config.toml
num_hidden_layers = 13
positions = "rope"
rope_fraction = 1.0
init = "uniform"
lr_head = 0.00428
Each number is 500 + 40 x the weight over the matrix's rms, rounded and kept within 0 to 999. Layers, rows and columns count from 0. Numbers have three digits each.

# down: layer 8 MLP down (transposed), 320x128, rms 0.104, rows 21-55, columns 0-127
# gate: layer 8 MLP gate, 320x128, rms 0.109, rows 22-56, columns 0-127
# up: layer 8 MLP up, 320x128, rms 0.106, rows 22-56, columns 0-127
down21:515504596525546505581535540521473550498505470485546550570550516560472539450519524488487500563544486549470529467534495422496442571504555498429557528437499427524473504526517533477523515464492501593501467490525461455523561509570488469523460494497504442441493443487472477512477483582545555446549555501506482467509469465484602488495504520560552512494559448548399560503501477485401488441529
gate22:501465527545490564451473489552466437550500461514530495610530476504535415465539488468526479465425470500545528485465499476498480474495500442516523505516479525505525539486459483531605570513468513567500531526409467505471504491510534495509530506436459499427510508553429499439519486471530574440552481433537513525460508507477485450567523519461476523474549463454483529533487459413429551527476
up22:555441580536503533497512445466540550552399573494473518529459484418458549471548507546493489442466613521489489437441538491446525493481535515418533511522467512463450498484559467539513507531577556516495503523443514486526543499459461469528482481495445427553513530467503484519487453531517557495513484486542442487485518491565461467471510461513566477484485519471547598513539458510558463532598
down22:493463463487512508463523527530537520448571487546523476512539506552529427558525463415459489547522513493585445437516507561464518514510483535494468534459431473499466494504517437589488456491473508489461495507494564514551472537487492472449520514504543477525401551476532527495586498514539511508512500459524451541441505505486496517434449531515490431414415473518531521540513542479463580467481
gate23:514456495575497579529471488482494522515500515498463482466523575427518495493447509500418503417507542481501470470473520525513473577419509500470556486498449535574453521491581501483544502512538439508499422543456560469511511527548462457512478472555474481483557450475512611547472523581573525454430466529464492546566428560471477497432525469411480436548551503498531497508549521468494511500515
up23:540505506490546455579482475583475553504470523528460451488491537498537527502594518550486507509462513460538490525498498534465486500472497433514474388500505499552515487518471552478577540489506461504529471553448483545504494439502489496477469474531611438505468442539543553420497498499531473479479524513454413421511519496437426459455461427449488497507507543500514434469453554447470450468456
down23:502514551459523568529416532521509548583401524416500522573511516459508470476456528500428593475503492547463453517543459472494503496510457544497467549457489544506490509510527523459407529533524553476461525485505583475523489526503426531505457512514559552488505531478510494530511452491469493462445517516530475556488519471473426481591509489541481530530436559526522428472474479593392567478575
gate24:482512511579527450493515474533511518489439480502411490436469520442496474509453545424483518461451541523471507571475476519486470485486454495471561479504546454502539463527518468514472422496516471526433462540491476441425493490523447516442440488460510450489549489461525463571492525541590525488516449518421554497532569562498504503424479557502525451512489522490569504519506480464434487530496
up24:465491452492522548511428495499495515522573522482454535432512486479443555479413490524554509522577538470580471455531562495503490485453506475540517581461472448470567477481480524542501474501438472516543488495501453573505502498494565491540481503505522451527493503534501445557535493522513434520483476511443534520478421504495405489467486480472503529460443512492487487460484408519529440474485
down24:515526472496549464486457485383474511511563539517529460488552557540551501489481544492551444521407485530504482596460543572554518459472462482489515506460438514438451445573444522496494480477464488519509497549493538462482521511476443444457556469523470464493486525546566495488522525488559482468475464481515536508512516442578530513481492506509484524456507522521487515458482394473484526469515
gate25:487466468598503422546514545456525507491549452516493468511484479467452506458594439530484491464500492470512549492471478483495489541463575540478537426428496463546475507497527514535433459546517416481484496577456471557492482485504486502515551522578521501499491483538452563548478468514533464527574461532545466466427425499505458504527552503484471515455512487486487448520508471514520429511555
up25:530468488550508496527501467448539543458454530505506540517479485464520553490493551456550469514481397539475513459516569492448513494603583511482506512511534507490465445543555470508437508534487494482460511474502493413460482439436494484467495564495524501465557463472466508449541452459488470504495551483432468502521474493435569482504461361533494468505475463572561540447426465476529414492541
down25:410452530530451475527494598549493473553475487559441519435554515483477504424542450492454583496472527516479543546506482473488441493496523504492496458479525474488466460451454492505576456440437541527528495473565492514454517488497493499582449522503481505466577551521500537508448588494472583499451517513536531466506517475548561487441499489571504501459459516446552485511468477422501520449447
gate26:512401458445469478464526482506421481535475485512452454506475451558535513470523480580433428528482517476524500489471518468438523523508551541467462459420546484487486409609540460482471486554466479529475514523449548477438483422572449522445505502573499423463535456524427533483540565527487488447525539510523581500525591490360491479437473529513413530468513470555453499480499514460509488440437
up26:576468454515462523496498446501522460577431533498519517434464478472543443492526556497491519477510497491522564548408467509428539483496492476548446481513549498473462488507533544563483453532507551504484462601454597438453470459556410478405466509569511531530525488450515589527508517480543504473426537516442464495559465508590487534497580496405539490483526433480455466496421501515570546420579
down26:497522562524622481569384530541540547389476538530464577445474501419509554540457533500537502534478544510530489513495447484540486461521416480543414545477500437483524532419494485550544550446488579471425546448545492461459529608475443561558582484506429460508488520501557545530553525444486477494554487447450507483521514447469436487492459496495499484526437524490525488493516476448492528515591
gate27:539505523496488556444367562553466499504496482598489470562453501594561492466552447479529418540475494486459574477465510459430474544519464527462449511501431556524432461498529499457457511444473467565502548513526433422498466589563447507480534552461485596511537463491499557543543500526549443485437504496489415556497510476511546538476556486445444572466440587549479554492504438517493520486442
up27:492480495511438474498511556537450450474551546484493465456473452535484524518492424513545503507506444488514525425488532516495512428524460538467471460509511535534537422501462508510563567472506496550496522470544473490455516415499458528584514543480483538514478480460543535553470541492447520516555503480502542497486479496443507482495449591465499573530530554489527544462553480517488478568452
down27:485395459542513571446487459547485518462462483498537449463585527450477474412487538508472551528502545586477506508438494476588516474458508465541428583520519505495534584508474518519520496503508536430494435498509548506519550447437442457467511518469490455524469494486573506486577470475493482533438519561425492508445476453530501484492475489501492430484493485499588396527484452504574530441472
gate28:524465506530532508494412469470475480484478495512534507537536514517466464457520509589469553484483502530496463545537419482436497487495497500432540420482451569535507504505535529491536495465458530507477490430483503486429485461471513477568500476550504455482537468481501519470433460547511524483490484449422511546484541526548538458477481507387519470451465548489466472509515468453474516498485
up28:470430496579478516534557436455483518492536557527438483535456510516469425470513550558508519562455445439526546504491482548550535555443464531527474487541521530538474478459487476508445585524451471559442501569401527531492531510644530497507533534526542417528493548532466526543514471481522520527478532503492484520546468482438483478432488546495491532491514459472569461560441521526490498580547
down28:437515555521411518486479518468502484445452498493425539519492493497552498350510518540572502497408505557530551521492467452494505506467487477457491507420506491467558473484464493487482501490504538478509588488500542437463586523484504497525511464516512522472529481517529572568496446501471482513513480515481534456497546467460516552651566497494502440526517550477556567474505455480505503514480
gate29:534547535455578506485515580497531408463488540499518498483604492551502488426536526554536450505496559476525498522497474504513529547493492528473570472436453527583479461519479530448525528492375459511464428514535517475491563499475524422426581461477539499502567477506522539482534511530466540483493476551565495493443431395525528553475457505509446497510530525486453494507487461417469478510436
up29:449465474468459420515491530478540587469468512489407527490532543478518581517457522484521540564477465526404491557483535494542546472553443457581482512436424518522457465489498514494546430492503513538480470399414561543601553546530507452484499515463526506426495489462469504485475466516446543475490533465473501554549498493501499446546501510599524491478503415453467501558405482491485458530514
down29:411518470487529586471475487467516537463562527500423582485503454459499520606516487460538533482430469502518463506475519507469507379468518496557468572487465472474509464452506475462452384449445554435516519466487487542559518485509520397499469444427440534494512401517538489493481458563531504475557463444500487443464467538436446485513473473510514504452475499448461544558479542476513460587561
gate30:539511446522544544534513552493482521538521528450409469530506533538448472483480477544550520457487572499491477490496502508480474430496439506507469492521519506520560479498448489514515481544519560560529492502449491520490475503529497553482573488509550449488576507581462473563468438484499576462556488531496416483554528508508514502601533544538511501482479499506513497487491436482545462487499
up30:565536494539509565543560482528492522555588550506474475511501480580461540535543470467464600463492628544457517478587506505506509506404471496466522475443482568462500503531462535537466422494561499503531428489518546504545520489410529535478507478523495538498480520509497489472529452481508464511458557529524446473487468477477430496472565504484473499518515557509502504494506487547601530479412
down30:533527604493503547500564498473529552493444494531512481531553468438587437459484468569481497497450523517475494492542475462460510496555576465507497511532506525478463543464600523472476521466518510381477491516520498470474540492464496514487450525523501513495486519435485547477540509464458511499430484495450520452454480472467510564391501446539531421514581482531534521493495475523462486461430
gate31:529530476545497502493469453490496505509489474533521544517476543489492553438474514545523506495451511478417500516462493450505525531494444482434517471480484432480423486551476550490514569499438573541506583424605506541412592508492566506484468540532518553423529486459560506540466511544449560411506445415492460532500542517521598475529498567458551464563533552512524513581529446479480521516483
up31:467390535532489462512476519508489498521445614565555526490405445454519416507465405541448542535499389460549496563508495476515549535508415537494488477556566480424592445498456498538451535501450564504474470440441475476540478479521508510489482600533541513493489516568488495398482464495517441475546490454577528448501459452498542513510475539498404522555452478434465461497463452493546484503514
down31:511474469563514497517511487543510499511498571530470457569560509451529498355500493481526546520481575474489484504551465481575574477515503441519431491484490519430478453493457486434462470474543496528442493489494468486490547514470519526476518505480419468480444512531500508521522513523467483500475495491597571490536473521497474455505513522469519437486526537566540564515460465463512487546481
gate32:462394512525509503518528537556535530542555537551468573499523468516495494482508499569475445520484575501469525495518513484508504544458457492474490441459546491522527484437470527475489549553451498479463551477528529511428498457555482505524541507530525516443489502539533525443500438539458504493500508514552470476501525421509495475465448468496410499502536536517531472546561535538492494481448
up32:522489524458538513559499483428589574442543589563590466491532443536458510507546508478490508515552512533531506552571449495516599511471496518509494530497473507491480520399471530549487391536491593483505524470541534469510428435445488503513464502440521478546562554493518482483480540485495493609507510544482471482571547434538479543501529486557490485461439435441443489544496502576543492485506
down32:538498499502458494468446448527570531494524457538541512531495476447467492545496466476481533468538497571538516581521532548450454453521537454505515467462430489376466582446478529526470511513512574575515449474549530560478415475511453523525517539514563448511489553521575497513524538469515445532571515486474425436553414532450397496492527493526526509515456496482478496466530518485475494485486
gate33:478566511469475529533572544565414509540474486525569502423503443529507533450494504510531460492465545468452501524470470513538510517453536557566469483384496468598514483530500476418478556506467452428489496470554508489424532484513495534461466433512475502476493480483518501473470525538508507511469477484547537471461525466495484582534408526488433517497517568559570550513514497524484477513458
up33:526501529467505489532518495472478498478560524442528508428561484571468492517508492553449471530493502513496511423472518427520471571498553584459419521570462525472523448458515537531556488439527507490566562527521499580470564452557458483459523469478544493563453572455505559499533496555470485472484532535507498551561478542565557446520491504467460542447555485529509461522492465531450530538462
down33:536502496432446470526482524510491517521518518417468505595453526607495528533418561461543562490581457550552488485513495529494432486599471476425574520491407463517453475503523420503484447536505462461476507510481494492593514492536521510437530474433526530467481525517509519502551521531501545487489470442498506535533459444527468465482521460496485532487527441518438458509478506519409509455544
gate34:511530485485544565512486538557465540447516425474427552491561457521433531466512540563567457500548512487471536512541460526492503505505404427512450526499426530442574532569479445524527482518536489527481497509521484490472468524451497525536539503457557430503543493475474497517485501558539491560480518505513466553487505525535594488555432499524493471501423525525444485478468508446474545568444
up34:558526521553557483496466500542494432548537465450516448466447562461494463533455454531503569485456607519535526475477548541526450523487563582425478470474533583464449495534520410518460507496523522527498429584501474529579463502565480491474486483466460462504498500490504534500522472466434450496493581430513466501508536524517484509562515539449486565394505531523506502543554457486497471496526
down34:524575526524481475472450520505433464530483515523507482539465537483585496538489475443436525524508424465476457533543533563449528493532593510511489493510560540451487566552504476440426506494535455462515496425469496467543500533539493449556507519438570575516502500434501515514519557501428447487512576451529496437524589455489468420437554445498514521479435466543489489464464427423502498497490
gate35:553479491521573550474493561505435536426475495511521563494516491498535510472457533591478529482537602483513531507515499500491461528454455526502506432437457526545501580420471503524470542500467552452463504503487448538550545486544531522499451421519507442483476481468461527512378457471478509507527457505494466507499500494479462574544536506502457480507455511461472449445508475414578510448495
up35:469533467511490459458455567462543577500473483441479478573502524421491467530423454525532569516506565524471469505511561544524575464472514511469470487560493506440501544474417547503520548507478505489536530494525492584498467572499598498505444541540516534473479514542490492543469488469470557551520515469476462467496521471466451537508519536538442486480472512465565561530513540484504413441569
down35:496459479555475527494477499475514604521546542478499535506409483492528535583532484533507562461558530563534480476487522467461543495574542491506557517576509558514424537527514501520491482439523524550530497544544495535554490550542543490455544445513485501506542517498453503476533472500498515520532521490482514425452468547485495487528497538445568588460465499507491538500475490458474482589509
gate36:505449471533592440499484534550494508564510507547475526534434460577474523481439532526516472492508442493427470508504510427568547489504487531466520505562526505471484565483454455447506545482520493538556584439606509485493618496455497518472509493565474443517502529480432514476529498510493528556472483493481570506431507485437526570509444526475448465509495470520479538517461447503448499548485
up36:573460525579482568466532543553532513453460491495533457515491501472501436498455501530417465538459462467522492537525515554486497496431456483455438476443587476561495482501516456552466513492484432518491493528461497479464491477559543477505484536548481515481496496529519418519537542434506479498418558571535494430539449470526495503482528475494410504481456414503539549506575579501435464547529
down36:538474461425499412503512498494540494523506502435495598531484515556486488540509568508474457466471483465538558476527573473512489476469527432533433487475518509494534540462553569479489462512535503561550536486488477503441466467496515526542534493418451420454466528490459557537413447517459486531553538494635527446489506487474547553479515481542561464469497415443509534516519503496491473463482
gate37:573517562572586484506409460514568466540526530481450490540512532476560519482522481545449526426513510478507499511451484444461558517440490525507617423426435505410541468518498452571484451534420438458545501464507541487461474493462527478506460450439542485466472504531526550539437471502457457426523456566537507550477481437424495519443498518440482443438473530466507454494505398403467410522457
up37:466532510515459598510514499529506538536534493400511474534501485479591473520493452510564511447465480522570429593414467434472553446494608486517508481483462492544491453445483519494426506489502493444528505488455472479576473532477498555454466485491492448470492462492522483499467542449481571484458489547416509484532463533482439499523532538528425499464493538437395505432420502477415533477508
down37:490562520435439477503542520485447473495470457503485530534451506443420488549586449545565513536473472488524490457473546503452528490467524467523549481499488481505457514525524496516503513468484591485492509510542498506513519522471497494456500489403469478493463385467478447539506478501424494540463549507509516502434500607515482505487498470525525555456426492479550486504457576529543482466437
gate38:534502569552495422539516524484445481482509490548458437490441463504502531507557483548509501473555444528468512464489484457495424474514446505512511513381549496495479510466553529583551509493471526482437550505519504480483548468508517548475535531510522594524559527546496497529519473508406473446463490496465461568579530600472440542512502494505506558494550425458454507596489445514515505517445
up38:432518482506514547518496490458526514504462520472431532534529502578431553513537540535520545479527501475521574556517452475532480502485493451456458579486547538442567490468570553485505557482523499457507511562548459458524499564489541485451498554519478520495454481466465520543459548446479504496473499564527402488563495443484487464438516468432539492513488545513468432469493498470540473514539
down38:500508454537515439498531497501424529513552503545519479521457483392533540354479460532490467499484494462460505438578497496438500473529593528523507506450558536513502522500456451493514458547392439529550470472455543470494493447479489494577517498505518500561520496527526476473476503527531461483534514470504544476494490451481476524511538495537536514473495471456464490459540497504520544501484
gate39:469558526493473515439512493500465457493574478499478567564465537506483539461472453512503519554459509537476531549463470501485497450510457507490485526512443542488536510496459504512498474490488570489548538402581451541463560474472465554576485474546496559523539486519529477516477512535513460480512473517480507544533521494539552472587500507468472405444503425487493469542482480517434504445500
up39:537497451520535460504524481463569502555499523489528508506531521520493514489594515453603500430585564490533567470507449518505510515508473497480520521483534433502471492473515490546453499517469504492527506547410490518494495465521448505529507519424466485491500539481529533564497512546429503493482495530466489506570448481437493476517532502445524471504554542519515466500512527505469496530496
down39:407488472490457501466494418508518491468507466549457541476500508480506517509568463507467522501542489426530505577467515529467518473529533512509513539525508477474433509509491498513465440538504504423488578464482493436501496555465451501508508509456479537435465455512500489520510509457534499504501528493483409411472495451548520487461460469509421533499510497476442519549437488472468445506503
gate40:459532522514496481472506520433494513511498534487428532474480552469515467493493478508502518443482482522480530514465472491541534467493505428508470556445550488520558533478438467481485476512517496473520475533476515503508557495465513492568490465595506519500485511446561487552421575513506479524483488507498504470500498460447518537553528510490500455446466498491522468515482480525488464400517
up40:461491466532539529466522479539485509501498493466510473458527528476521565494463488565498505464460559468445562531507437501514516493472472502490531477397490496476511535466450539504512521507491486459489529510502503514447470487485469529536468509536524490555460464481497474471503477530466461498502468473481521507505500434508495522488453491533472528546556542481516455515518528498537489492514
down40:470502481517449496484465500529477482541521507487528487549424517496486504576550445492536515540531488527465500548486548565480507475527514466525526493553510460513531515456519490510516528405513523577538495500491532475545494539534516467505542538565492510487489457500490482585528519474535481508580533466471517500465452441465506470488485485534475504460459472542517519523543503479515540526507
gate41:551481540511521530446507516535469575540413510513454532431500511514518507471521527554516477482469497474555451479489498501474468482509482561434492528517473496468542513525520552517472502469493412491507504421457513531516504461487469489478486479486482500489510425517558518488465584450570427511523480450492492521417478550527533647458557537552493535529486520516447510463566496558499522560440
up41:460464529565434492443525535495581539498497639498489508428520539481530477526514475521461514472472568435556450422539566497468481546493505464499553526568459509472539524477490546503488405495508451549536517482502502550546428515571490524438495464461507533446485484529510458443528611479523471503574454509509512468517496509496447495525507469533523557510493489489428570513552433546500440528512
down41:526500447489487467534508494514570457494583524440521488576449438482546389639501485489486537542505481468511476510591528441538488450505499514454538493522485521533475452484518455471482462466520457488539487557512525507507561500481493490542550483522514539436500525487445483518518476490586533475530519539525510571466503507408537473602482452496445463535580469535455509525477490518533547488526
gate42:532523517517488489422558507509510499484496475474480539511476501492485514480518433490554401494456425482458530519470488466505477493452538485522459460488516490503516502490546479501529523490469497473495555548480494523513498526534575494440566482503506467452481492450434494540414499559476579450456483479532481558602491523493459517489469513509509470464472558489546597440482467490406494529376
up42:531470459577456469506488457476434471523501545466459437456536467501522526504432495539547555406462550429521432537508484504495459494430528491526617487415496461507562534426444438460518560563501538483459525544506510497519521473497488441450473496485413486488527460539462484534570423446521557523477481489499475456477434551430578437438508551522576481501466571544585477576519457527490568547548
down42:478473464495510453457538544491535464463514522419477480529498487410504517525515431463567494472456452560569502465474576525502547540483478535500427426506491560457543524480452413488483507487544462499527523494539477497550585465511610529466574499538504459496583592480482572469455515591497559487432491533544491493494470523496491509532477516482506490429541569510599543581473496459468497446438
gate43:547531505567543569490494487390501548528471432487431453532514524507449484454528459503481454504490543433523504498493538504382483498453450499518473525510488436518539524488461495530470483508500473589460553510479496561470505488553536518541490511558544560511535532571449455511449583570509517475493571518411482495484492511518487492493540478560540533492471475543468528464516485566522459502541
up43:560601517540513479474500486548501499507503472476442511589435506541456526473536471511439541561445461553495534536435437562425497491493546529484446490523439584515490492543559435509425468541500473495491486570547574502564504486578471451501534480500539448477428480444479536490532422453489476533482527510462431541516478543524506608571475458442506546418447519468507513487479452536498460538551
down43:520573511570474444517468540553509398529503484593512471541491491535484535506532541551490437530461485512489521503534542564513432434542498582466473504551583515474457483541558497531497549459559481445530473450541473518463481489482485451487588481620541429467530523522497465429455477517452391489507483514523479436535499470524534518556470452465498542521532511483588641529458492507508542534432
gate44:546505482457516516546583417450541502515452487497421541498555547516502480483555461496424491479442500530572509548503495450526485497432516505543495501562583500481451483496486482569445486532486489535465473557485515491432485465520568574532535498509513391459496533548508526500564541525467467429451512530495475482548498496463462469478516506432474488503517474527436496511477475462522512501529
up44:565593524505575542554484489466522495516546492533507524527450426495493522520482499552481379556550510501530471498482583470545537492502530501506599524424451448482546491492478454489505512540454445537532509535556482521538456531466501525511438559515482494480547533528540406511520429535504491514566536531573493533451486513503530475543540538516503533543494512490521521536488470491534489510477
down44:532431506524522469485405536506546546532412460464422448471500510456516480453520524506502428485447550533432495524492455512521501511428523455464475509544590566425473514480465513489505540602526535492479474465505479570557490443489514545552489523525456491432531547545445475487525451546515457535522509500523495457544552538489498497521476464476507467524534517562559499417571489448497507536496
gate45:511536538536535534417532562503454434508472514521543485472457558495502467485436586556474532570436537462486485539475454465466439621490443508529499469497510522515490511452515459451540529510504492468480502453565441515480529445473475459502525530524454517462523510473511472418477541486518504535490516460554528510482543493525519510518549545505484461564481523438581457484521494499588597505415
up45:486483517419470531534487524512534480519517484483534566467501564480429502524486501510442429517460496558489482466479496578427520521526539440471508547548449515429479496528460507471517422490548476551579547451455540555507439535478460464484473520500534540535456564572505437573458467471481520487490556523441492475529492451481541531522459465508520440551466460538450472545575571472456517454541
down45:372529618535477502535521535516512521520443493431511503494521496460492490506486470458519569511525547520557507475452530528526530486500574500497495591565509483511510463478457566579464491595478494517507498521506535537456531414617524481532545495481544499500495446485524520571439432464455524562466474525520544538433496535477471493514466485480441559511514527546555514525488474521529465538545
gate46:556466492498520499539403568478496494468511547447512502528453438515538470481482458593483437492468457452436513509468494564459516524453500536511468449445478523556474489418543524473524483521528422510458492480453541482528546505557523512454570466575500535483496502439496573519534552496514491478496469505523482487643517484506465583498518536545456525458509502506483435486535519585531476460460
up46:458472537405530553448403580408531473484473480506477539491526557500473549507438400468468517552451521506460457457550507613427461491465510465480489527430471510473470505567465518500533515514497505535476517497462544530521550492557545594477542442491540443492512443501457547491441466444482454456485541559403481533440414564554496471475464484532423521444539453511524456400586522507466481491493
down46:545580559557444472440576586486477464526565531586464504558563488438411491501505537480463477476462478585476490516483494483438541447536477516507522483496464456468487476483554467480565455565477446481488391522495513580540463576484495553448465563567567498535494510504506406487542530552577531470498490488510508456509505553520528475565521540435540531554522545457476557525378498511548521478515
gate47:555477469475532516433550501552456457542487554479462549443478545546491541465529470533442455527448537458479590447457436559513588487552541503534592515502469550540527487551595538512471471493516493545527533548535443482489570545540501551444504453526540539475541458450448544572519539548511540529500547495430492526529587471569543531540452585499437479471506514579469546518524478502498536566498
up47:571505460490505498512490564519406490537481560505479505503526543475560448521395446511526473464452486475446494457476400471415570524488475500465490487390522450527526447472487513511434485531520467508483468440500436524422456479496559493533497521427464544507448507513529479551476552469574545563476519452507547473547514513496431500464506456522500556464502484443566552474496514502436473490473
down47:431540513476485479507536500505445575534486496538611517471484465503440579455518474444507500551538508478499538441500450599508453526468505526513529477513555602502480512476573534501483516424455560483474472474457453457543521459536468440383511541521605487515495505556532553503477536542438475464414471540461504498530506578506494541520468491421432452531462500467524419454604479456502514496476
gate48:480552437490486526436504463472437533446476478448404529488484503586491491497455505543561508515521526510535533499389498516438512544538523444516510484503482488512522456487502438522522474504522496493441504497526536534514555532494585597431480498537453510517535487541514496501450504537548517505478411571535508515527538446531588470543512528494502504489494518532485482551477493476455506545476
up48:514512531542487516509537457530502444594452460507516503449531444568406453474542468517451525522534487499525505508513567464481481486497482543497549540471479481509564519436413506396513476466498517556482531524426556418489517442501487520508530545569481576420434511523572533533462534490542456441392542458492532469480571481539480521543514431526511494533447460493498456483540465560527490417552
down48:521542506592448451462513599528487472470532486497571479554519585406509503441544498392495514454572447562541509439566495560561507521535450545528441447546477480516529533519473486529514551558462427485465609507459459409487554477489529437532551494464462448482488452452501495513487539577529505440538462471426499512458468513501581473481534494558448511493443468510521505492495532495487517531554
gate49:511479564466530559527514540466471503513427524534502487536539540555459518510508464480492464502500525526531484507484488531528387564518541512519456531528463540498482415483494494511478512472494461562510525523438557500538456414573480551502537538490535471520460582566467482504589465549528451466525509479486435552506463555516519414569446529527488532546504485551457539499507448537505496462445
up49:442539381514473451578474581527518516502463455488486579513480457489507505512486434512496468490555453493471564566527564488514502487474509488507463554509531461476471507511486552452547518481452454508391528451502469472467523509510519484497538503450472554468571493484501478523471513532509503531489494511521512480530474469549485495417510455526469503508458474437514507529497525499461488519545
down49:545466524495479522453508463569495472550530539478498506482515548517525479355495487538502525528522462446486485475485476491465527550421445473454571435481514536497505534487521465528485442512508510500561491523507530491552529515546493529478516508542540476513476499514559499482554492462508450479509487522517469489461511516435454489502507518487517498489524480522441502537527522489501485481404
gate50:515550459452535474524474525489466570572459470518424504529427508502479479463520464497413476461534458490549458479404566525513467503541457540537564408499538494575425528488456468563530538519478463561452489457480516478463544544527533530502564499505564479555534510473491503562523466534477520529417504472551466454491520493497478502512508457496473455452455450578536484589510485578500469523533
up50:499509409437507519448514551433454516515532470557494543436535559391520537496497550493546469505435523521550508493476565464489491487472474520511485476468516500502507510497459515508522419522466464476473485510580487433479573564523518508531474497493461470532488460471465463598443622542506578436525487463537469472453475495519571428494508508487459473486558533522545494514563498503557504526473
down50:532574469489536492542529493458442502496505523531472525478563499522573530413472427561449455493527531483474496451554559501533429557458491503566496471480519482588491498469421456493528471463497488559423431501464492511456574475460507513485527465421525486532477453559457536490569504463494474488483518490519492483489529510531455435457495521542509481451556564502452480577449518527503395499515
gate51:535448451516493499534487505478468463557483454487485416507503470577493573460441477556514470473505521468557554496494538488508524498485523519495521476459538495543576484470467545503552522526482464474516564525467545459523494576578491433513598514581492523500496478488528520542467546514430513499569497559555481475504475432433524567540477562541499518510484586484491513498548521372475445475511
up51:425471512531486510406550611581447509533481472482480473544515540456492509518541552526580484575468568489597514514508573525522517472520541525553477552488486467555452510626481439446503454442472509429521502569479550437511471550526507493509439556493500484397483420513447527528452530447577509502502445460547485451411381460468463477525432442552463508393435485463435504559512544462616493486513
down51:437486407452489495506491565437424505522556509531578468452526439504556462696592548490573536512410465546460469441485563463518433467488479475563533460441566503490491427520541527524463510448525516436489455449472521470523462503550484547442550551468507498408501492522524533474539483486527434462454504527486567541471496537510476438486472550498477488505480553478592510495481518523478522566487
gate52:498489442494501528493456503534467524461462523517504505493537491561515539456555537559459472393520540524488528466499538489476470500471507477555488464542468513500468439488518494576514561536567493596465515511528464453458470503417498533504534509527512498458482507505457532473529459530582470543486499478465498536502543496465557498486435541479528523468474509494504436500535478475472523573557
up52:525456513457517463488565528517576497451488528485536504626457478517479497528476516489544509458516457492586491458540549516557515494479501522516472442547502486513514506453428556536520496520466498500434520553465488454574469475532535581518516545412562523546501488533460559511470565538488524491538489506426555487565494517492491441486569512508477504537551538456485502444468470526451468519514
down52:490484564449508499489534453487516525477449425500489545460478525446486506572467457495468533488512505519425546527506420474543538440473534495500511489550499521450513531511517504467424492520526523421558388543553439583504483503565531467497439443525501485520502439514584459476479595444442546477442545544481495478503498488506506468537504528501542501513502458506446495506522584478553541455459
gate53:591509516525540483483534524491468450533483463536447423471476552514524590480521400499541516498525437485546527504467508513488507474530527503447496453516485516528519472448517522508425447528535478556479558462466500522566448565495588486502488436498464505481519438536461522457545503560561406532459448481518445487558515557481504455558465469410467487487528489512464586528553570511491498574512
up53:518649495498511618477506547523465457457558472475529525458517521480529557476524517470503529493506556542482530597397498469461487535423486453521491481494495513533503545482532474542471504503452489522518550598484474511476439488495514526517558584487496436491512512454542583520508505530579461542496513464509507511556503498456470465510472490477467468531520466526460366543471521547474469477555
down53:492566572605500453501423476480507520538499569437441472512487554432491446484542486591515468527532489477489568501551509524515487497514542530476437485467409505485456505505462435522468547508570462502450495532516473525476470524490501519560563416563534475488476497545534519511549471541460488444479463465465570491517568474490457513520471489406550599520545492486595527491436548458456506502463
gate54:529519551549555485517461507542560434480465520536531463481488491524485538498460441482498524468521543444488462566471452484449519521500538503452513534486515475463476444478525575532445481514526488486504566470551512536446493455456578489491493464484474552496484502455528520505570539520465469416427479536541407435555530506469483474489463519496497487558468611460540505502520478487512495509515
up54:500456466528548522516572501507494483543523468464497469433457505471410478489527505510430452600530418480497479458514588520443491515563462537517514440505513498492567474482521500467534508514513405476470516402541499463521506533523557468479501521525563451454480442514426556473517445507519544501482486554533468515394458463484543441486398483554496457562493414578501468509544590454490552515510
down54:498545459519523469528512528462478544530469429477516429439503436559449480531490456474460510536483510471476534527521433497406493526524534489430497456472516534502493498525526474543500462534526438424531575453524513510425517446485594470468466494456507525529439484443524418392538529561492478520461486513495458452549468480524534517466546442484496480442513542490498484494512480475511486422485
gate55:539560466496528544500437476478448469495447471552570549525497472466538483458486587540516432536465532462536532469478518488542486462478496431539531465500514493439463517459508509454538505478501507545487468614554547496484519473525520477504531544498492496539527497493533567556569562551436401515479533447538510489573539486524518501506504529512495453544488524485534416482474485504489573468531
up55:486584468549505473401441474551468467528452483520432447544543521510512562467430519510519504490489513479509470446515463512494462491578514537520440473495488501543474525424498470516506449446541621494492481551465523491447455484485480519458545515515454482472490470520476520525481526496489553536499447419510517483524466504453532494541534544543477515522493470464553412459449408461518462519473
down55:500451455450431471531534569476492527600537489461546480460517385413503475602521473476489489469510479519507546408543440498487505597519484490530510538417435446519569487462510450507533458506435472460495528452518516521511522430484578445482509495468534533509468537459510536510480524455506492505463492487462499478490570493494467487529465480505501498540447489507487459565484537424463509459421
gate56:550472463535522529482466433432431495524525503582494483522505462421527441480462489512455521528435520445521484588497530472428434529549464552552523476491512535474557533519583459490496598524477529480500568462519497474508516549439495484524548463549491515501482509495566502540436486622460543543422495500530562521473486542504494511477439449544543486497428540493532489463474486429471525400532
up56:509526523492434598551533483473498375531520550510548538436537479471525497509455500491507560473491452564602488486469493428551474503497512516492518472486594535486513410485524468497522475455524554511549507516506497523447464610490514475470463561538478434482490537524523506562465487544508565498592603580522544550437545558522484461480561524467496528440535468510551459477451443505437494473483